Weights of a small GPT-style language model, trained from scratch on English Wikipedia: 4 heads of 64 (2 for keys and values), 6.75M parameters.
Each number is 128 + 32 x the weight over its row's rms, rounded and kept within 0 to 255. Layers, rows and columns count from 0. Numbers have three digits each. The size before them is the row's rms in percent of the matrix's.

# layer 5 MLP down (transposed), 1024x256, rms 0.13, rows 133-239, columns 192-255
105:128132071157104160110161137087120163119091120104107172150068176120148197096103134170191144108095114138115165166135132114100119160076135153147151112138132139069133108126102127100155176101080138
091:159118128171163100106080136177130147108133150108144154130103155102175142127149103125108171177180060131133128174118148152102180132127093145185178093130162087126159097179145150116105133126146133
100:213157158129149139188156146159110185119080183102143154057161199096114140094168121082128185147143132122121124157161126124113209082043117116107168138126181126194089136140137156168153109108186127
101:117124149093098099138165143105114129123169126064138121133134162164105150100116130155104144115120081043102114132106144121193149084151113150136063080096136137169141147140145184124132151127108090
100:091102152164151098136089121074095192114131147122121142133152143144174108097129102181111147137179098152115104151066126091109134191096151093148119107103087113098137151125088120083134080190123138
082:070040167147177087124159136153132150144173122116112084100128136118210135141117145144126152162122119102136110103094082147125128106121169066065164072142081025199123124086168106162145112132133130
100:148152090093118111124123093119188117048105134124080131123124145092103195136149127129124138124113108178113132122084138191099181106084100189141094070125133145138114115096135189120195097165116100
105:151131142134141109105107075066057106112133097122236132106144137157137127129094106168174122142077099093136105112125124133099128084160086078136141145184077043144142189090142139199136130169137121
102:165120150120157103156115090139111102143187120156125124145123137134166079084157147134140145134134150139161159133136074116129146165068186139121147091088143106132137127166134141154115144102137135
103:093112073190073120131124102099103078124140088115101156120090161127112139119154114140112113149118108151212171117138193115125149130070103102135117216156110141116079127108120187165098091132073114
112:130110155113164135100173161118141114103144140109112175112124133122131132105006102103103129129167166118129094080073135190120145164107160160184122139143154115153134157124125147117106154127142088
101:105057131127094132087112148138164103130117103096130158133135102096136142130143067175055129132078005101160126127145096161081096124185117060149126146146078101139142137100077116123140130118088067
105:086092117132158169116144141131132135087113130106158081108090130140139158133135072084055134074106091093130090128103148102072168155129137090150134073164142114127094147158109164077137166068120099
110:132078114184099139130092139113148101121154077094137121074170163126106108165105143152152141189079120186127181210132157159136083157106183175120123149126082140196105062056130120151111120138105120
106:170113164172118082186136138141166110156065107142101125152207140141077145142102154151166135093092128092142147126178155188059126044090136117152052153140187116173108125089156145131151177140106132
094:083146149092129072107120126138085141159151112127182139111141103163089147079064174123131120120114146109185135147164123145147125090170144126100092107116133114219183133146101156107157093164225163
101:172070113165064067079151094158155120094138084164086153127098096115075169158147104107120096129191115101138075081124189108122173114179128112162107172131136180174060153154175111108133125131159134
101:080133106153121096145119206138130204141064134115212115142170087059114124125141056100086125115166125086132093117151103216125121149101137125096107152117058118112121197135090137132190125151129137
093:082121126127185118117153151103100130106125128047152182138155162158065185165098110122130121163132071147118146072099149121145170188141166114103067109177109145154049121118098136110157099125087126
107:177069125096148091213181141135169072122148178144147096116130134086123037163108142116139126104141170083117130152115162107147133130136149123114143117162160113150125099096102113107114120143101162
099:111125133152131138156130183132124165117133170106149138139173127115111178133126075118070135166156109164124161075133124124115153134166122086104081132156172137101110112132140125080108105158125159
090:215121106120129149220157150116144144086090133111127089126126137111143185109104170151105148116129148087131142146104141105126160173146164162092093142150146177131156128147146133134140087163133177
111:086157156198160144130099188134096120133143083179112117112130091157179115120102106131139142147087069144113138133110081115138126072094169154124155095081148129124112120118133135137124162134140121
105:180088174078126144080144145097136114152117128104163123169106156203113173105113106110171102147134121155055157109117147143108192148143138148052121087079099130119141120113082192101106167162080136
093:105105173139152127165186135125094105116149100102153146159147152148174134073162126123133185129156156116137100157072122181171111074108185166108152111100246147113105134148065086090151086169159124
095:100091090135152139119098143114107153122192134159117143147105108114147096092091141154175131153108091120128132163143150106083119137108090101069192161109160113065108121134049128128169176083154174
103:108118197134096141150124085095090095123110128121136106139174143167167112149130125118134131087127119137118121137182091117122184083178115164154127191126144114131091114167116124176103152172108090
091:188120120116125129088144091136113114137116043120103135122140110123154124147146162151117121174133176108119081105091189110164143093171087153132170138158147102078110143114124065183112112137178173
095:111062150147171174097171142105134150111113119107104157151093173131114108071118161092131127123096084157152156146148111140098098174123101131097140098107107186114130148120146128107096135159134056
104:118156121135215077214163139118106068144108073047107111134118126139119057192129120129131172127086099125155168087108089098169141074149167149130128098114041162128151108078133096174096105156119167
100:088080106143110152142222121100148154162110126137105119112149148124169117086061101165169125114127139113175112145166156088166080105198130104110155132109092147176190144150129179119124154127113089
093:132125194101115119080072162122134156161120148118121149077109192075126144130072108143157132117108112129125067136079187074173092143185149122182160145145158170082136145159088084149176158097142166
104:120179106172123121117107125120107136150136172102182148132149169086087158141149114123143176089143141126136090156128124199128072162116107107107116131053111131165128135131109133098119201148100160
104:110111106120151148084134127142153109164167117110113135104051100104121180119177115158153137176156179115142107089201177155092103120162176150129121129071137115125102156096158146196151210158132090
107:111115098144137086122111135107161179126118157153081184154115124145147113169144097125112153124100136050117141165051053152157104175103166177047117131162176157131070144126126142149213151150128136
096:151091130096108137137116207115053066189140154150135139116094113104148174082111153127135143144106144153156170139109181125140074165117102140169167136119141110157059185139100111127146130138136058
093:156115164155118181119089179095171093132155142153117141164146136154117133118133094141149134180134120141112119130105109124151117146137136155091129101150099129071168120123136155162059077149102143
101:149125183145126139179090085085105125118139167112151134129172152115100124178153157126169099181187105137058080138117156142168101101156127092089088120094086101167166117155124188128163118125170114
104:108138201140119135119059045122132065187154113189173076136131093111107113164131058112089082162159113176131169083117164110168094132103170090124179181118098131057102139125079083079145099097145122
103:122123171132079109143146137147144110185090140170125142155101139133143101159194095158164090108072148159096138085164105191111130121092187092159145106067157138133082120101121169120093220137130147
097:124124098151119113125118155119142103122219087144114133066134178150149133089101039135139137119156131103131103074057089104163091178149071073118176131153151140117122076149180111076137073142114088
094:153135121132114161127142199147101100133052072131129060120129172161169124193135101115127185187125101133123141173155044149124099115109158127129093072170149042092118125102124198117159148039152099
098:199072130041112153217131118120154139132152055151192102126118120112113127119115115169101141117115099105141091175126151076103064148143134094151109139134158079094134098110099170102044083133082048
090:162163171179123141110094186104086047129114124124034108115085108150165164105118114136164091124150107120119140104101143157128116144118136189144123113096145022107187048148107164139153152115184086
101:124133112160057140035137128116093126110108123166164162134071122154216130093172120109166102145174132131178159124151163088139114133150094080142138151095104167175151082131139083091097179170101125
101:147162094084135163166115141164121184078143142117120180118150109151122142106146137111092112148123132125157133066150143138126111166171127132105134100122082081140107103162139154087116062156097144
100:118114122123147190196125102088209147173166108132144167151172084119138136199152146092128129206126111140096168074133080186117142101090115121171118106113124091131087160176165116091077120102147120
103:099113118139159112144112136089096183080163166132147085108127163173133136161118099136126145140129044122129099129071102079091104164174100141115173041160104148089113186126138111178081134096125141
102:165127064140139215122169110144111139121111160092173155118111124158107163152115091095126164131139137120123136143144133131137116101137218147162093170128118128174133126120117159143113097133167081
094:090119093168117131115150133064124140125109105128081095084112177168151047147089088131164062180107116087148144073192127111132158089148093134162115131180137175105124123123116097107117196149042164
098:070099112165169152188128208131131116150155059132144168103091091179134138156143130117100097190155164104122116124179077150115123155143076175117140100105106143089130067175183137095160103148107166
114:174077127095183183116087104122068125200154150104141111104107110197149111099121130117141202168121069141139119157119081076137194108182141158079141135126087109160156113143101081069109107184171099
099:104117174136126138036161180136120185124102141043140126148098128068150122079208083139136111135098149166127084103076165143135131121138133207156115153117091086144103153092051077090204093157111133
092:119097116175125135142124124139150104068142149183180160134066125147116152143107141132145154147121083102161091147100135110118088102134064106082177125126111176132091190183092146171089129123099149
094:149143126172168104199131093078073109137173060185179145155069054110141118113149164107112062190115160108112157082091169116120119176127132089145089110182177113191109152143089093090102183100119069
098:109166123105184091167130132171129129125143107122162087078134091120159126148115144087113143159149055163130103159180094112103111122152177152112113183121164175117133155117061126207130073123177101
100:122110162107155177119156174128175075080154115135145156135076150109137157123158119129153093126103119146091170106098141136128165135147112179166100113107191139102147152156160115099154161157158147
096:142091137109082091114115130163210105133069155125094172116102168113158169079145160160113135127126057113100073112179138107173112129135154130139128130130109121192140067100152099171096124131105106
103:110134124156132141100152108158088149079124113108112053111164156129150154099157132105175146105131162098132063179149104149089180111128170100101153174150197105095183081050100122071142090079123106
100:119087151055131121151112161075140169106133140149126163143179166152157102115134134196153112121106146051145106124178139136044193112139154169146174148169147133175146107174178128087135179138164116
102:154124069080178165177151078059157089119056107087109146171132121123134130153087117109193176142105169108100082107119113148138116101154091111155151137142115136168194145106185179127082144082159113
099:146133114111141131160058139140127113179125126158179139133125074174124146143170192185139166068196083153157107119134111138139176163095145105097104093139114130127062141085134066154156126129086116
098:141142196085126194161130129127096101136106131126138126123125153150176186166142114120128114099058132075150133151112136136179108088074092107126173134076140146074164144118092084125178161110145096
100:105115168117057166078144094118127084148135117138102156119152133117194094136172137146124067135089155137163149123112131140117082130094122115114161151143150139114170133182102063137131068076145189
097:168137126199175117133086062143086151139151116088140164132170157137147134128100138131080177130139114118057090142148170128133124190020121027126143119172055144139144129119078132074144109118101142
096:116162131161157158121148146162138171083041096128155142084189106114100085153202131115147127085112178133120199104148137123137083178151141152076065207105199147169110119117103104163121135158171169
094:147127109112152101094153144182180161080149126115117118121106148088154178113123097091122085110133156136137135072164093118126182137160154255149111139170155095203123126128111140066113141112151135
094:105128124090081151129206111138136091114122106180176099117130090111112138084097128117111128055134160143186135144104086118145128106109136115055145135139204152162123156086148135146157137145189100
093:053167168197110137113117062110137107147122218131093064090116104108114169132153167106057141147131164146116118098149137128182115092111113123111179165114177168095142108193163117118147152134166177
105:143130153156148099130158145144129106171135144075132169217098104153110094126170095131133065109134134130107096135144105076156108118083194150119157165187089146126151091131124073132165157156112144
104:064147092066057120133118086105150141114096111146154209153130128107096067096166103119122167148151053122135131099155085160162156095190100116218163086057094161080123162154042138082187142155071141
100:137119170073188087206107100163123153169134095115114130127032150081101178162111069114107098130105124125120168193154155109131133130143121095107171130138133051140106172075112108109135101127120083
106:174108148148122102085169156125142154112114108143192096183077124140105138103151130181113137146157133154138090168073138151115095089161111081097153165134078143115181108084106107063136127135124128
097:166122102105090161124103064150093138135061144119194155132119150114136103144096152212143122130165141107087130100084150109129217140139204110133181112141136106209198141144113131157167125156139118
112:170167184160134174120077118079115143124142169137112119182157143185136128127161112138125093102143156142109111108068098137161029170149102112111142146082035191132172081131178109187165118138181102
104:155142148140088083165134144154163110156086150168121112122168112130160090122123146086155107124132153152110110108085133153136136060155103145124156174106058157121127094147142153115103150141120159
093:090128116118115105120142195157147141130101173117137110182096159155176106100109105086133099146126120141094188161101187153106090092154145127128128104084185150162148134152116155139201162168101153
094:139106147081098154157115076115105127125167140111149130146100178142118131126112187119146157105086104130156136136078090157144135144123171092151092177192138143084130112129153145160108144102090069
100:166074127135087048064118177160161097097117114126112079088110093140095075159158116129093166146169105106188139113134134126147138094126189081100113145137083168050161133119095092153112081147111188
093:170087155095076121175070167093126158076090166148155114133120177140155170105087135085110140110171104145088082142132085128110107128055070149099112085093114125144139143156140122104115103098148105
103:140112104118124106180111122128131174103098106119157120074100153124116093176144158189115140110114117105127182148093133139098162114117161164189104129125153089166077193126159126169101100129105123
092:157107141126149116091136116172123086077144093182078088109129106080110156115134148153138111087127146165186090149097174122121151122168156096074059181154135171098131112112051138126100155156191083
095:140165114110083113155071180079179053084136107170148137106138125164135093102108120144106102153151162182115141147157160139160187161083118089129108112157090140116128047137053074144146156147112138
095:171151143118156114123136126143136125105136119122129071180066116163147118093182171129103145117153107177131127172153068170137174114104109129101111122162170155167100056113102077139122095142097107
108:087138216165140168147121158084121136151138132170112082115126120113140125134076106143172171142146152100148181110129123126185126138129133092114170129107054094159154077091103180089108084106203110
096:147057169099110039118151103188127142093105195119085120057137138084069045130110105145061118114112163129172126087119170130038096138131154130157092188166151131114155146089117107156128099145155139
096:116103185120112084184167116091135139092153124116159085144134117136119096096147139131100115084089119066131084133116085081187160041170144102146094081100123128120085170087131166157098120110123143
103:111118100127042124132097109141147145222187086165089131137128110156104140189122142112052144108076103073172100144192097118127120147161176041097051088106106181130147100140108162095096079173195140
103:134185138140077107114087171123166146150122196062085128149137145100099140127153106089132102075149135128118119117140126145113176059099178172125110138161115024171100121134134195153131113121171146
097:109154102055142135130095112112123159133141170146158107165115107127162103125153179096193141140070151162117104141165120093093161112159085157151126144095161161103137138110049180106135173103124142
095:104101111153084170162108091099107141193109149113119189116132056138088150101137038087155098134092133153122121148114168120124130069125157049121135067170146055190115100084138137074129131132132106
090:159166094142081128149129154103092195094166116078099134125155159124141181071135058110089125175150112155115132097113134096115114175136134143127114130144148109105123103086095148136138053123120176
102:155128112101143105117125086177167157120162148080128109178140116083184124151132094180138137102189102056152089165101106126113095114180163101129098092155079153176165167150092110129156114135129106
100:149125137149088129078140131192104124113161099153171141066137119143162164099068174143163106106160118119176155120080134134101130097141186102158140168078153123105142116137123106127129109095126154
110:161107109109087113108153172104117158165079102184088102118116153126112160148164121123193154155111138098033113170164113097153111087107122130168172203088107157160079039075121141105142112070127125
107:169107112108083120182136124120167141120083091209112100139122156095099163135128140081127114147119160128133149159140111128133128167133135105058158084110075162103175167169144113114147057083090133
107:114138137135149164099120147145119115093187120093219133163147147104142156100131115131151105161127115139126156142164128096097161223144162111137169169100190146111134117087109189096133154070150131
102:116134135151107123124119128128118144138137104086165151174110103143142151169172150149141109099152179093118124134146112141143114099129137209203103105147186086116073141094134145084154187226194122
104:125066095136070145155151091117080069080162145159191155118121075128128165102113096122131183116099119174168148083111133110087143137210160122169178097099161157157145070181203147150115134136091103
103:138082181081106110134082147123115135145058166139111152143091113177116115175111103150089079091170081125178110188156095151083082129110155054131119090136104102146122132123099164151125078061159100
100:149117065042098120139104078136065065129092167104126149081116118145144172120087159084172090184096139143143158114120150181107168153125111112113139142102107118142089127193142074186103159166139127
104:079120147129152117129178128121164054119139130148095125151140148100136174108132168104180107085117122128105117099106121119108105121113095180123112156096058124111173156207189144074170128134105115
096:125084118100187107093153132087148163138129107152130143166134142151125136123141142117186138167191166107118151108046105146101116111126129131153109117164050172168147097152148119150124132095122124
105:112068170135091146101125117134109125201126159081137076135119051142120127145099142130143119156146140081126118126136168150158145108125115113124116149147122136124094186145133102109145137151156132
101:150125160157092073187139132124200120149108154149104114159154121142127177151142124160088128128138102143084084180141125156078082085080101113109127139176134209139101130177158117133108130184131137
093:136137125143163132107113147184136099152155125170170173115162147128179156127154151134143141157193140069103213134127077121104170158166145102149127113146121144148130138131099095096167104136106172
098:128108081120173167105169140096072118126096097194173120163135108170082130108116145155196139152154139116149083148134154092091124135170137081147096102151169151143160101079172133202114144144116097
# layer 5 MLP up, 1024x256, rms 0.131, rows 134-240, columns 192-255
094:135109113166161117147166103125134124127126190147190144142127155170127130092099129123102069079122200167136076074122158099189089147146104143105145169143163139119156102124145096130145220176044113
104:086084151149158166155118137169157139186118157155132153162075144118068107110165103116131162118140130137153109170068063112152182129125099104161150102119191134096182185174157111157169146131171159
099:075177118142118108135170105145156116173155149164108145132085084118039129151129079207147137169142115136142171098104118074113115192070115111180092150140119167147100178138154124115116102080090092
102:182117123014097074068112181062085155085224124117135144148146128136111132086167128122073148102123093137137130154123102113139189128149108112123112194074110100128155112206135142111113117074114161
094:140162093085165130137120146162074113157166121147166134190083121184110106113115094107131152135138117158129152122113095080071165159080125130189090139125100050132153077117107145105128087110103089
097:120154142139165127111073121077030077146139153101117083155147151114148148166165116191110134094166109062124113078203118094179124157140170154161143129100123144143125110137198139111078140128152189
104:140105146150191118117072170165180139115110109115101130131069121094083172129148180136108091143161134102233105106182125163109100160154119152131135122145151125140077128101173152106109072130112170
098:120139110104140116173137094139108047116082180115214106143103140099119129099089155082160136103138135161111114122102144148084128156175095124075082125092118126094140165150181140094178165191122129
099:054082160139116114122160090143147044082138186113160165108134097120131099183124148149113141043124171102102128122098100108119128142113133135118137170138167097146111180187111161170119152104090127
110:121123076149146159107116196115164152130066153118105133109219111166121098122039072083165097146179128141082158125138155179158137169116133165169161145101072136135108147118157131156110139098153154
099:157090147141115148112145125142123151091168140119121062186098108137147070143130096146150125164110144125059138134108129142097085190150129193086114117210141139141138120085122131117182104115120127
103:106133108068104073102121085151107124093101103162114162097123105143122135155217107157123104164203104135127126136063089062107134160129070133152136146113164141146129192159092093079120120115121120
106:093062102131108132088160105099145121122141168087085099125140124141094109144095119100170125138110164191120165146133099158161146086110090153129146120173121091117097102121117144135152188137153150
101:164121144114199145124161135176103097154104169117070130081147162102160153102122159109081096120201169124094105145097115133093091134122135181062153118091126107119187134136130159060154171144172179
104:127087080126107158113163131127170067132123128143121146100037089109077090134094133139149201111175168094107163134109116105161094162148117111145122150226152092118152133145053185115112138134059128
105:128034095105131166135123088100122113124092149140140065165112055114189210184132069097069144122115127166096077108111218130152097094116172086106156121122116184141107108117118090120129183126144141
104:129114195121137138160100160120140105204120107109122126052117129082088150110156179135154112178204112100140170142101148101092105126140088129088134179106057120152133165147144147094148100091125136
096:151112099034103142189096095100105125138069159177086122152121073141114148200178071123137110134129165105125119131173141186113104114114151146105088170090131140164189099097130106129138062131171111
100:168137118148086116123198135141184125072115136064145093103152110138065167145177161093170114141129118090195098108128078064156096118137110175138155111107116124125148190083173078106111174142163162
100:111129113124130067121104176144151120150122083125088179134124076178171143081169122139101210118135096157102119129087170085140146125151180154109097138162126140131165119192147127119134100085157151
096:048080149139207115112075136114079149124162158130105106131134129119114099150107121093144067097163158091113160118144090140104133166131130087133169111151045083142149108086104137129158093144202112
106:130080094097135126157109173146101144104127155135145169099121080172113169130114146168105154138143155157203131106110131086083092098122110100146159197107060159083162118125143142113144097142129165
101:129126159061121137159091115116136107114116162088125111098113178139124158170118139150151063106090155187177161135149109139124080206119152121157120118126123136114087161103164126161103121146244132
098:177090141120106188159086075111098201106114119182092098114139136113094126126128130091137189077062132101116112116108130092150117159148155098137121148139145073167134172131129176113150133050154054
091:180159160105119101121111133147078120094119177204069152146153157126150150111133154125105128139145124140186132137061085103127104131122123096141049126144148120125088100170164140144147107222125117
098:125119156151137109135172148163148126144151075183135191138176158129078093144144160118176133146126158123155188091064106141148156131182122117145125123113131112154066160153133152118156086172096149
092:129104155075139189128145158136124137148087158124127114118095156109139139118129148106105133086091106124142183150170080104147101136138149150126168102075159116157177177138138129120096121164123109
096:151121128110107141106137129110167120143083176170133075123065137090139189140147111106056105172126115126149120091140102140133115203161097088100152092100126115121108189136141117114143155150068093
100:092161103140127095135134126157156168089125128091178107163090129113122188133151143139185097097168125118140147089082154092139206095155094159055139087161164129088080102116154120118141142063172136
098:117105168125161150079192128118083099144100136100114112098106153114144126178092137085136192143143145152166126120138115078119118199078077154192122156192080160161103142139105139149090079094132124
091:087116068148056132129128124147156139119104096041096087138138140184100146176131134109128059090154162170136155106099095154104131146132075159146158141070111088130158143125090167175125059147090078
105:055164139156150125120174062147130123141090162157121150094135164161077055133149082039106182083090108132091116164132167138072153145154195158113161116136146111112109122044123094131094145096158142
104:104205136096165108115136115133154118119114159127149157110170135139090113110158102160107127129148150130163163089159152132225121176119178085193104138115117087093134134126172083193139119103130104
107:144122117191165097139112104086135077106101122132112112141161106115167109184147099192141114116112123056172132087095094153153191150109075102138154146136152217193025153142141128109137117145133164
092:119108130100111122088116124125129143145181111161067086140171146194138054144100099136153093130115136112181150115136103135113118119135219175142137111165135155142095135119178074109175204135105169
097:081109144093151106139087105166112127152139113088107078097148096075121186121086131169078128140170152064182100147184183098121104120138170197054142170076104152122099140111133134128197114114106151
102:116127050151150111077094094146163123101111107137115066165120149103124143092105138102148167101139149035057139111077187141093130121088105068083133113097072178107139145146109128129052155153071144
100:096139163170118080134108107102179108106236129082130137152138117130144139122141075052114134189132158131110184075101091142150110202124151117153128174133119166111170133104152130131144153110098098
099:083173134090142117169131138103087131081102101134063159132081060107164122155157114114123115164117101176167114136132124153167091116152190144139081144142120123145097117134123124090164153155097123
099:156125120187130106110071107132137066084063103143125139129167123130137182140177096176160112184108118090125119147124191084135096095089148107137143134115157115149034140133099164140138148148078148
100:122171169153155097070136057150126136109104070186143076145115138123104185087169166133155135138141171136126107117133111139160096103131171116152145118123083127147066141149140118095105154163106177
099:161124085171087032095101197110106140134149133134146067089124122134134122160032127131075148125143118129186129078041114172153140123067125105134100198161141094139083015120112111187133128122152127
092:118146099101118125150103176114159130150119076119156147132124086120132110152138173155161142109104057170111123151095088140087132077168079094152145129101149132160118160099108099128081164132120099
106:096132142144087124123134140163065160097152196098076123101106103121087108192208161162169108117106111108141057203156082100107117099094136139182109096110166147112087162081155083161154131125144166
105:099111123182137148097090093094090104111102117119141078126115119120146106148143110093112086102092116099134139163155135134086176046091122103125202205109123074195175103096069139108105171119153095
104:165085152111188140135127118147085132121109221131134114138086067187146143132108102078174129082084017149179151075164139139157138155133160145120143170139154106153154168087099136139149098158146079
094:145098116080124102116143154121114106138096112162125114084119132162129087141114067155100154168157085098115190133092199098137147096101156169119121134136111124153178159119113171101110106096133122
097:123089101082127123144132131130068109072125142156153126177127118074145099135136131159138141209125156086106133163164152073090140110171166082119130112118090056175130104100122140143171174129053127
097:126153117131092109105075193149133083214077092138125090126190140173040127082176096093081184113179095130137135155095134099177094088103098178090141141151112102129099139088123052175138120134089099
092:190141125138117080069116143129096137091107090151167104143143166141136110120146100151125179127128078182141109132105129095185104146057151152135134170099128131184195159150071133138112092108162127
110:161064109138142179112136122148101105149139162093113078125131158141122089153116183126178173150167073068068162161145136090141154112115163158165130152092143119167079118081148089114078069087148155
102:195131087135154108165123095137121111114079128150157112130148118155098154081138150105140106113100126103135061092097092139164193129040146144093136106057155119056123146141082059108125124124224154
100:120123095166150107085156094166145129115179118132074130127126142126112130117138123079144060088114142147127134115102138160152133117169110108102101181154149116132037084129162140144164151161183120
102:088181116144142139111101121104138123141174083112136093103151125124146099129087106128097085129159121087129127139167151121090105161125121143150150131130168110159126165087114167146090128085094180
093:136089110134049166117160152191126088117107146104075107126125155197102091124094140109124120138111100116081058140144170193113127180117190105074089134123118057112174132165132167115138165095118152
100:085119160109128112080110134114059118159154165139119114149114159200149147142095121175197181174106170133133115102166083099128089102111078106117174127113110158143131142106136173144116099131118194
093:125132109156095116196102124164172076089107088102155146168147135045130107026109114117129086105133126126197176115185098120180121125147181147102072152124050143105176091093133143077081086140115200
108:125155105144122116065086140112192110116088126158120129076127126213129107111162130162108111153116101132106148130111172124102049172157118155092116116093130089061165161123094161147057088129165160
101:175153177123112114178116195168065110162165151082151076141125058172145145098112092106114096152154091175100143140132121115092103100155161082110130138108162133130177128115106111159130172120113114
097:104118138114119130140134105082180123164122140118155097114062116110159136094138146182100162152048216125061114145072099160150119086177147144120191109165153163163109119140080105101081142158095162
105:098096136101191136143118165162163123143153103063072079103075204043152083111114074136096074154181151111124183149138137122149087123135171076173206111092149098093150143130111126116092130098143119
098:209150069146135149101170120128090109097189104154116151119145167093110175151151126094169140143117129073126150135107140111202079118102111099189141117100155122124095194146092228136103142109136175
102:143128144127158116127153145089142135065123140065065002115062124128139115058144059107106215180173123105136088155068160145089151108119113123136160157125140113121141119095160215137109143130089153
096:125124157096115119152148183112075095106139173159113153133134089107126149145144146186180179132094115145119068115115159150107149143084137172177121105083131189122115142189156120143156107151093073
104:185144169106122082153084117130101118099085144102150145159145087132136152133100085164181120128163101129099135151118170097138086112096143115153114095159107105159076076161124133105077125108185115
096:148125110123116115134063051090058161121204082171100096153066104076137112120087124101120117210164174153125134149138111139141146137152091120121089034111143073131120150180115122137130117091118112
102:168140131121119114124161090164082119092117202134190134146113120127121116127115158078184138152148106146107100157118121193087133131139187145094143120110108150083098091176118119156150112157077140
094:130060041116185073149133178128115198120047145100112117135158208192131084140125111129095076130114124105111078169154147090157080080151113165113106029141186102180145102121086148146124161115088142
102:131172075150158121158158110091084092119138179098174153129075143116090194137053137143136183151102106123102103129127136128079131137060142213163097127105114146131157146135097123189114124107140122
098:218070195107093126163123109169185127115152137168177125089145103157091108132111142189111122164130161151124152142109119150092148083109170144090191113097125156151073130049117200107207146128128187
102:129094101202092130121114096145140130160114121064119155122230135124131085133168116105116122127144108136189145116106174112122173046112159048126121114188082154150116114127107146159097104115061141
104:072126079165180124125083160062130133122122098157100133152101122139141144138095145189195086074144092139125072134121085143157119108133140118113145161109083112115058159156115101118181101100150142
101:086115083170162095144129158126144149165185125113109112132130140147140184214116126125175111104126092084093103193128152137162180101169128091165150170082164068123076126083119080121165140168135138
104:140092155138164123160148160103084089122095136115152126163132193143150087144172119142158137093145159148141141143113092075110108138220129122101107094130135154083112148118240090111138134146113149
106:137120118104103067166130087133097121152116151106103080136109104143107152123137127160165159165099135164146092135092119126095130088099150156189121105140117112140134142070151150159098088091064155
094:100067131105122111110123153119142122122158140168096166113136100151120109123150094113172176173125111107102121170140169152157169106135098097071134160121130133115172123138160123172092147140063146
100:204110103116133172190098140145089156094153062169141122158171077137096171131111081104163144144125139093133127108180105113195138109164129104123164048072188152174167161117168106113196149114127151
104:088148137096127099141141190178153084139143110146142098105111141151132179101160211117157149099108090158139166155080100120118133103149144129135169160149127120096134159144197176079138154109127123
097:043153188111109089088193119122084143132070157140160086098152117108109171104152144073129124130159107146131169154106100089120202164135184108095162098131097135118130128116104148137141112115146149
095:152159065162138108131147128123097156098096115134132171197145126080119112117154117174176121169147126140158099174091119086097142112123139158143115121087176120111153185166142129139100110143148116
098:116094074117119101162102150135104067118132168141077145143071101141117151172093098102082084123140141150175104061151126099146054068182117131123199162104129137152104082109189129164165109157132148
099:087103115075078140161124122102102129158176114143096093163187155132077102108126163125139158098124111110188198145176119126142058110180091178120150121168088121202142110083191034140104041111125154
097:122151092123179136070103105172119086097104177138155142081164120167090143131140131148142164073120172106136097148128122165145096140109143156095171161139178148112105099172168093111099106134139158
103:163098166121101112125168145139093136109091119135066114125171112130098114154151084135041180120133136133181157141103135121195153084135120080106107161137105094084118195134189095168099133104125140
097:121202120141169159105089139109085057106110134148119145185171122135180107133175078204089103127112104172159173128050106061141131191104091128140112081087134106142160112128079127116119122152138143
102:096189152080141054207104109097133131139156100101076156115120144105144147092215141064116106151133179148122161162088134136104090107151173115117217074091128131128080129150108054134153120133192083
098:124093095176145106132068081147126115127057136131118217185126127116129130164102139164129143145096101102139111166106105198110160137125142130116071115114148121105073229149128122100092132140115159
101:146069138155113129207110131143157121204084101046098117124129156105127143185153163110114107062102148131140119143154131091079128136070200167183205156073131117126208088120141157109109186106115068
108:102140126176137142093146095119137136113119157130164162074156137149161139185158055166094150120145098124188131119152163111139127114096165136156129155121204115166134147119186102150099047169134138
099:161166091122104105093227158139105146151134100149151114125120142103092115154094098130133120109113112146166145045078148096144102158145158076145117117115138123093075129124140136171097172123105125
101:144101095111188137129096123147136179184104105125129139062134147155148119099168116104107126125123068120204152151141154109128166120109169174117127161128100094210093125157128145097142116060117177
103:131141114109121099114139152116172133069121127142093099160062072114106106126156105158137130181179165143126177166098139126186110160134146162119130137077132153122159142090152118071139125127122109
100:158075151149154073089123173120165118119148115098102105159137061093120140080163151104137127110137114137119189129115123141163157147110115160105156143163180116155108147062095141144156090110143159
110:102104102111142154100124155092104118083123120092110131172136122144129149155110164071129138094093106079124153083102080133166154081108106128189125120073118150178141128127094061113172123122097184
105:185163130082150140218131099185116141157149150084089180133099136135124145174150160150120128155153110064167081121152124154144129115167076152125121117096087099146121131150201106131146096116130176
107:152176181118126134154135166105115155102156107113118089114085147133169090185098148148177129137175078081118089148134170164127123123104113150099137144125139148153077124163152143188097082135144174
097:074135071081155100140125103148130104115126028147115079075175109139093172154151084123110151159151066080117155083140165139112105167162130127155055169102144150087077116195125149150175122153149137
099:154188125049139131087120086146125136110070181140171117142156148174179100089134157151162138156176106122144114146132115146124090077079142079143145111128112076091180166105107108153092137155157127
102:134150141160097110097086115139164156093141130091118154157083141113141155132097119103083228109131154130152137110119168108173135133146083032182130119109097152164115155123140138172126187157138100
097:116137099095123136138083185111104143077130195118159132123141154161114138076142189132116123140094098040094181074113109137103151140136173085139180120134127117136187152118069135125102103103179135
102:181135055129103138112148129155139115035109127111177110102176109159075138114130066084194169197161147096174055151158089133139065115103102087186123150129104113115143159126137092200121144112094155
097:143141084117129154131111099158080123090099033106145156102088128116150142141162154162116112113129134132100181155076153116098139150119123179118162107125164109105170088112073171150104178160117092
106:147102096143124091179125099141176174156148122191141144134141158095117168095157117100171090073184144082070100102169149149093105149062127177113099095112173059126106171069102180135148084140114134
103:137126085143167122099110119118100155101132153114165129115172109181045131104116102085071130106100131094180080094112117101145123156082153174157128067075105063137149148102193170195143138084112088
095:141153123119126101082098097176159125119119152154107168160118177106115115113155149083185168022117132089134086071101092110133143036111150132150173131141140125148107131149105128179013113069118160
096:110082112141141059145131142115132155097125201079104147189165119139156109129108116111126133043159150086127112136069225121133118076115132177130078085072160139088164144143140078098169160113099148
092:081093110176115084170120123118158134171083141166146128098137126096092109114105109098121057131165127146137135177122159137185145085090078180085121136169100097129163101114111132162193109152093123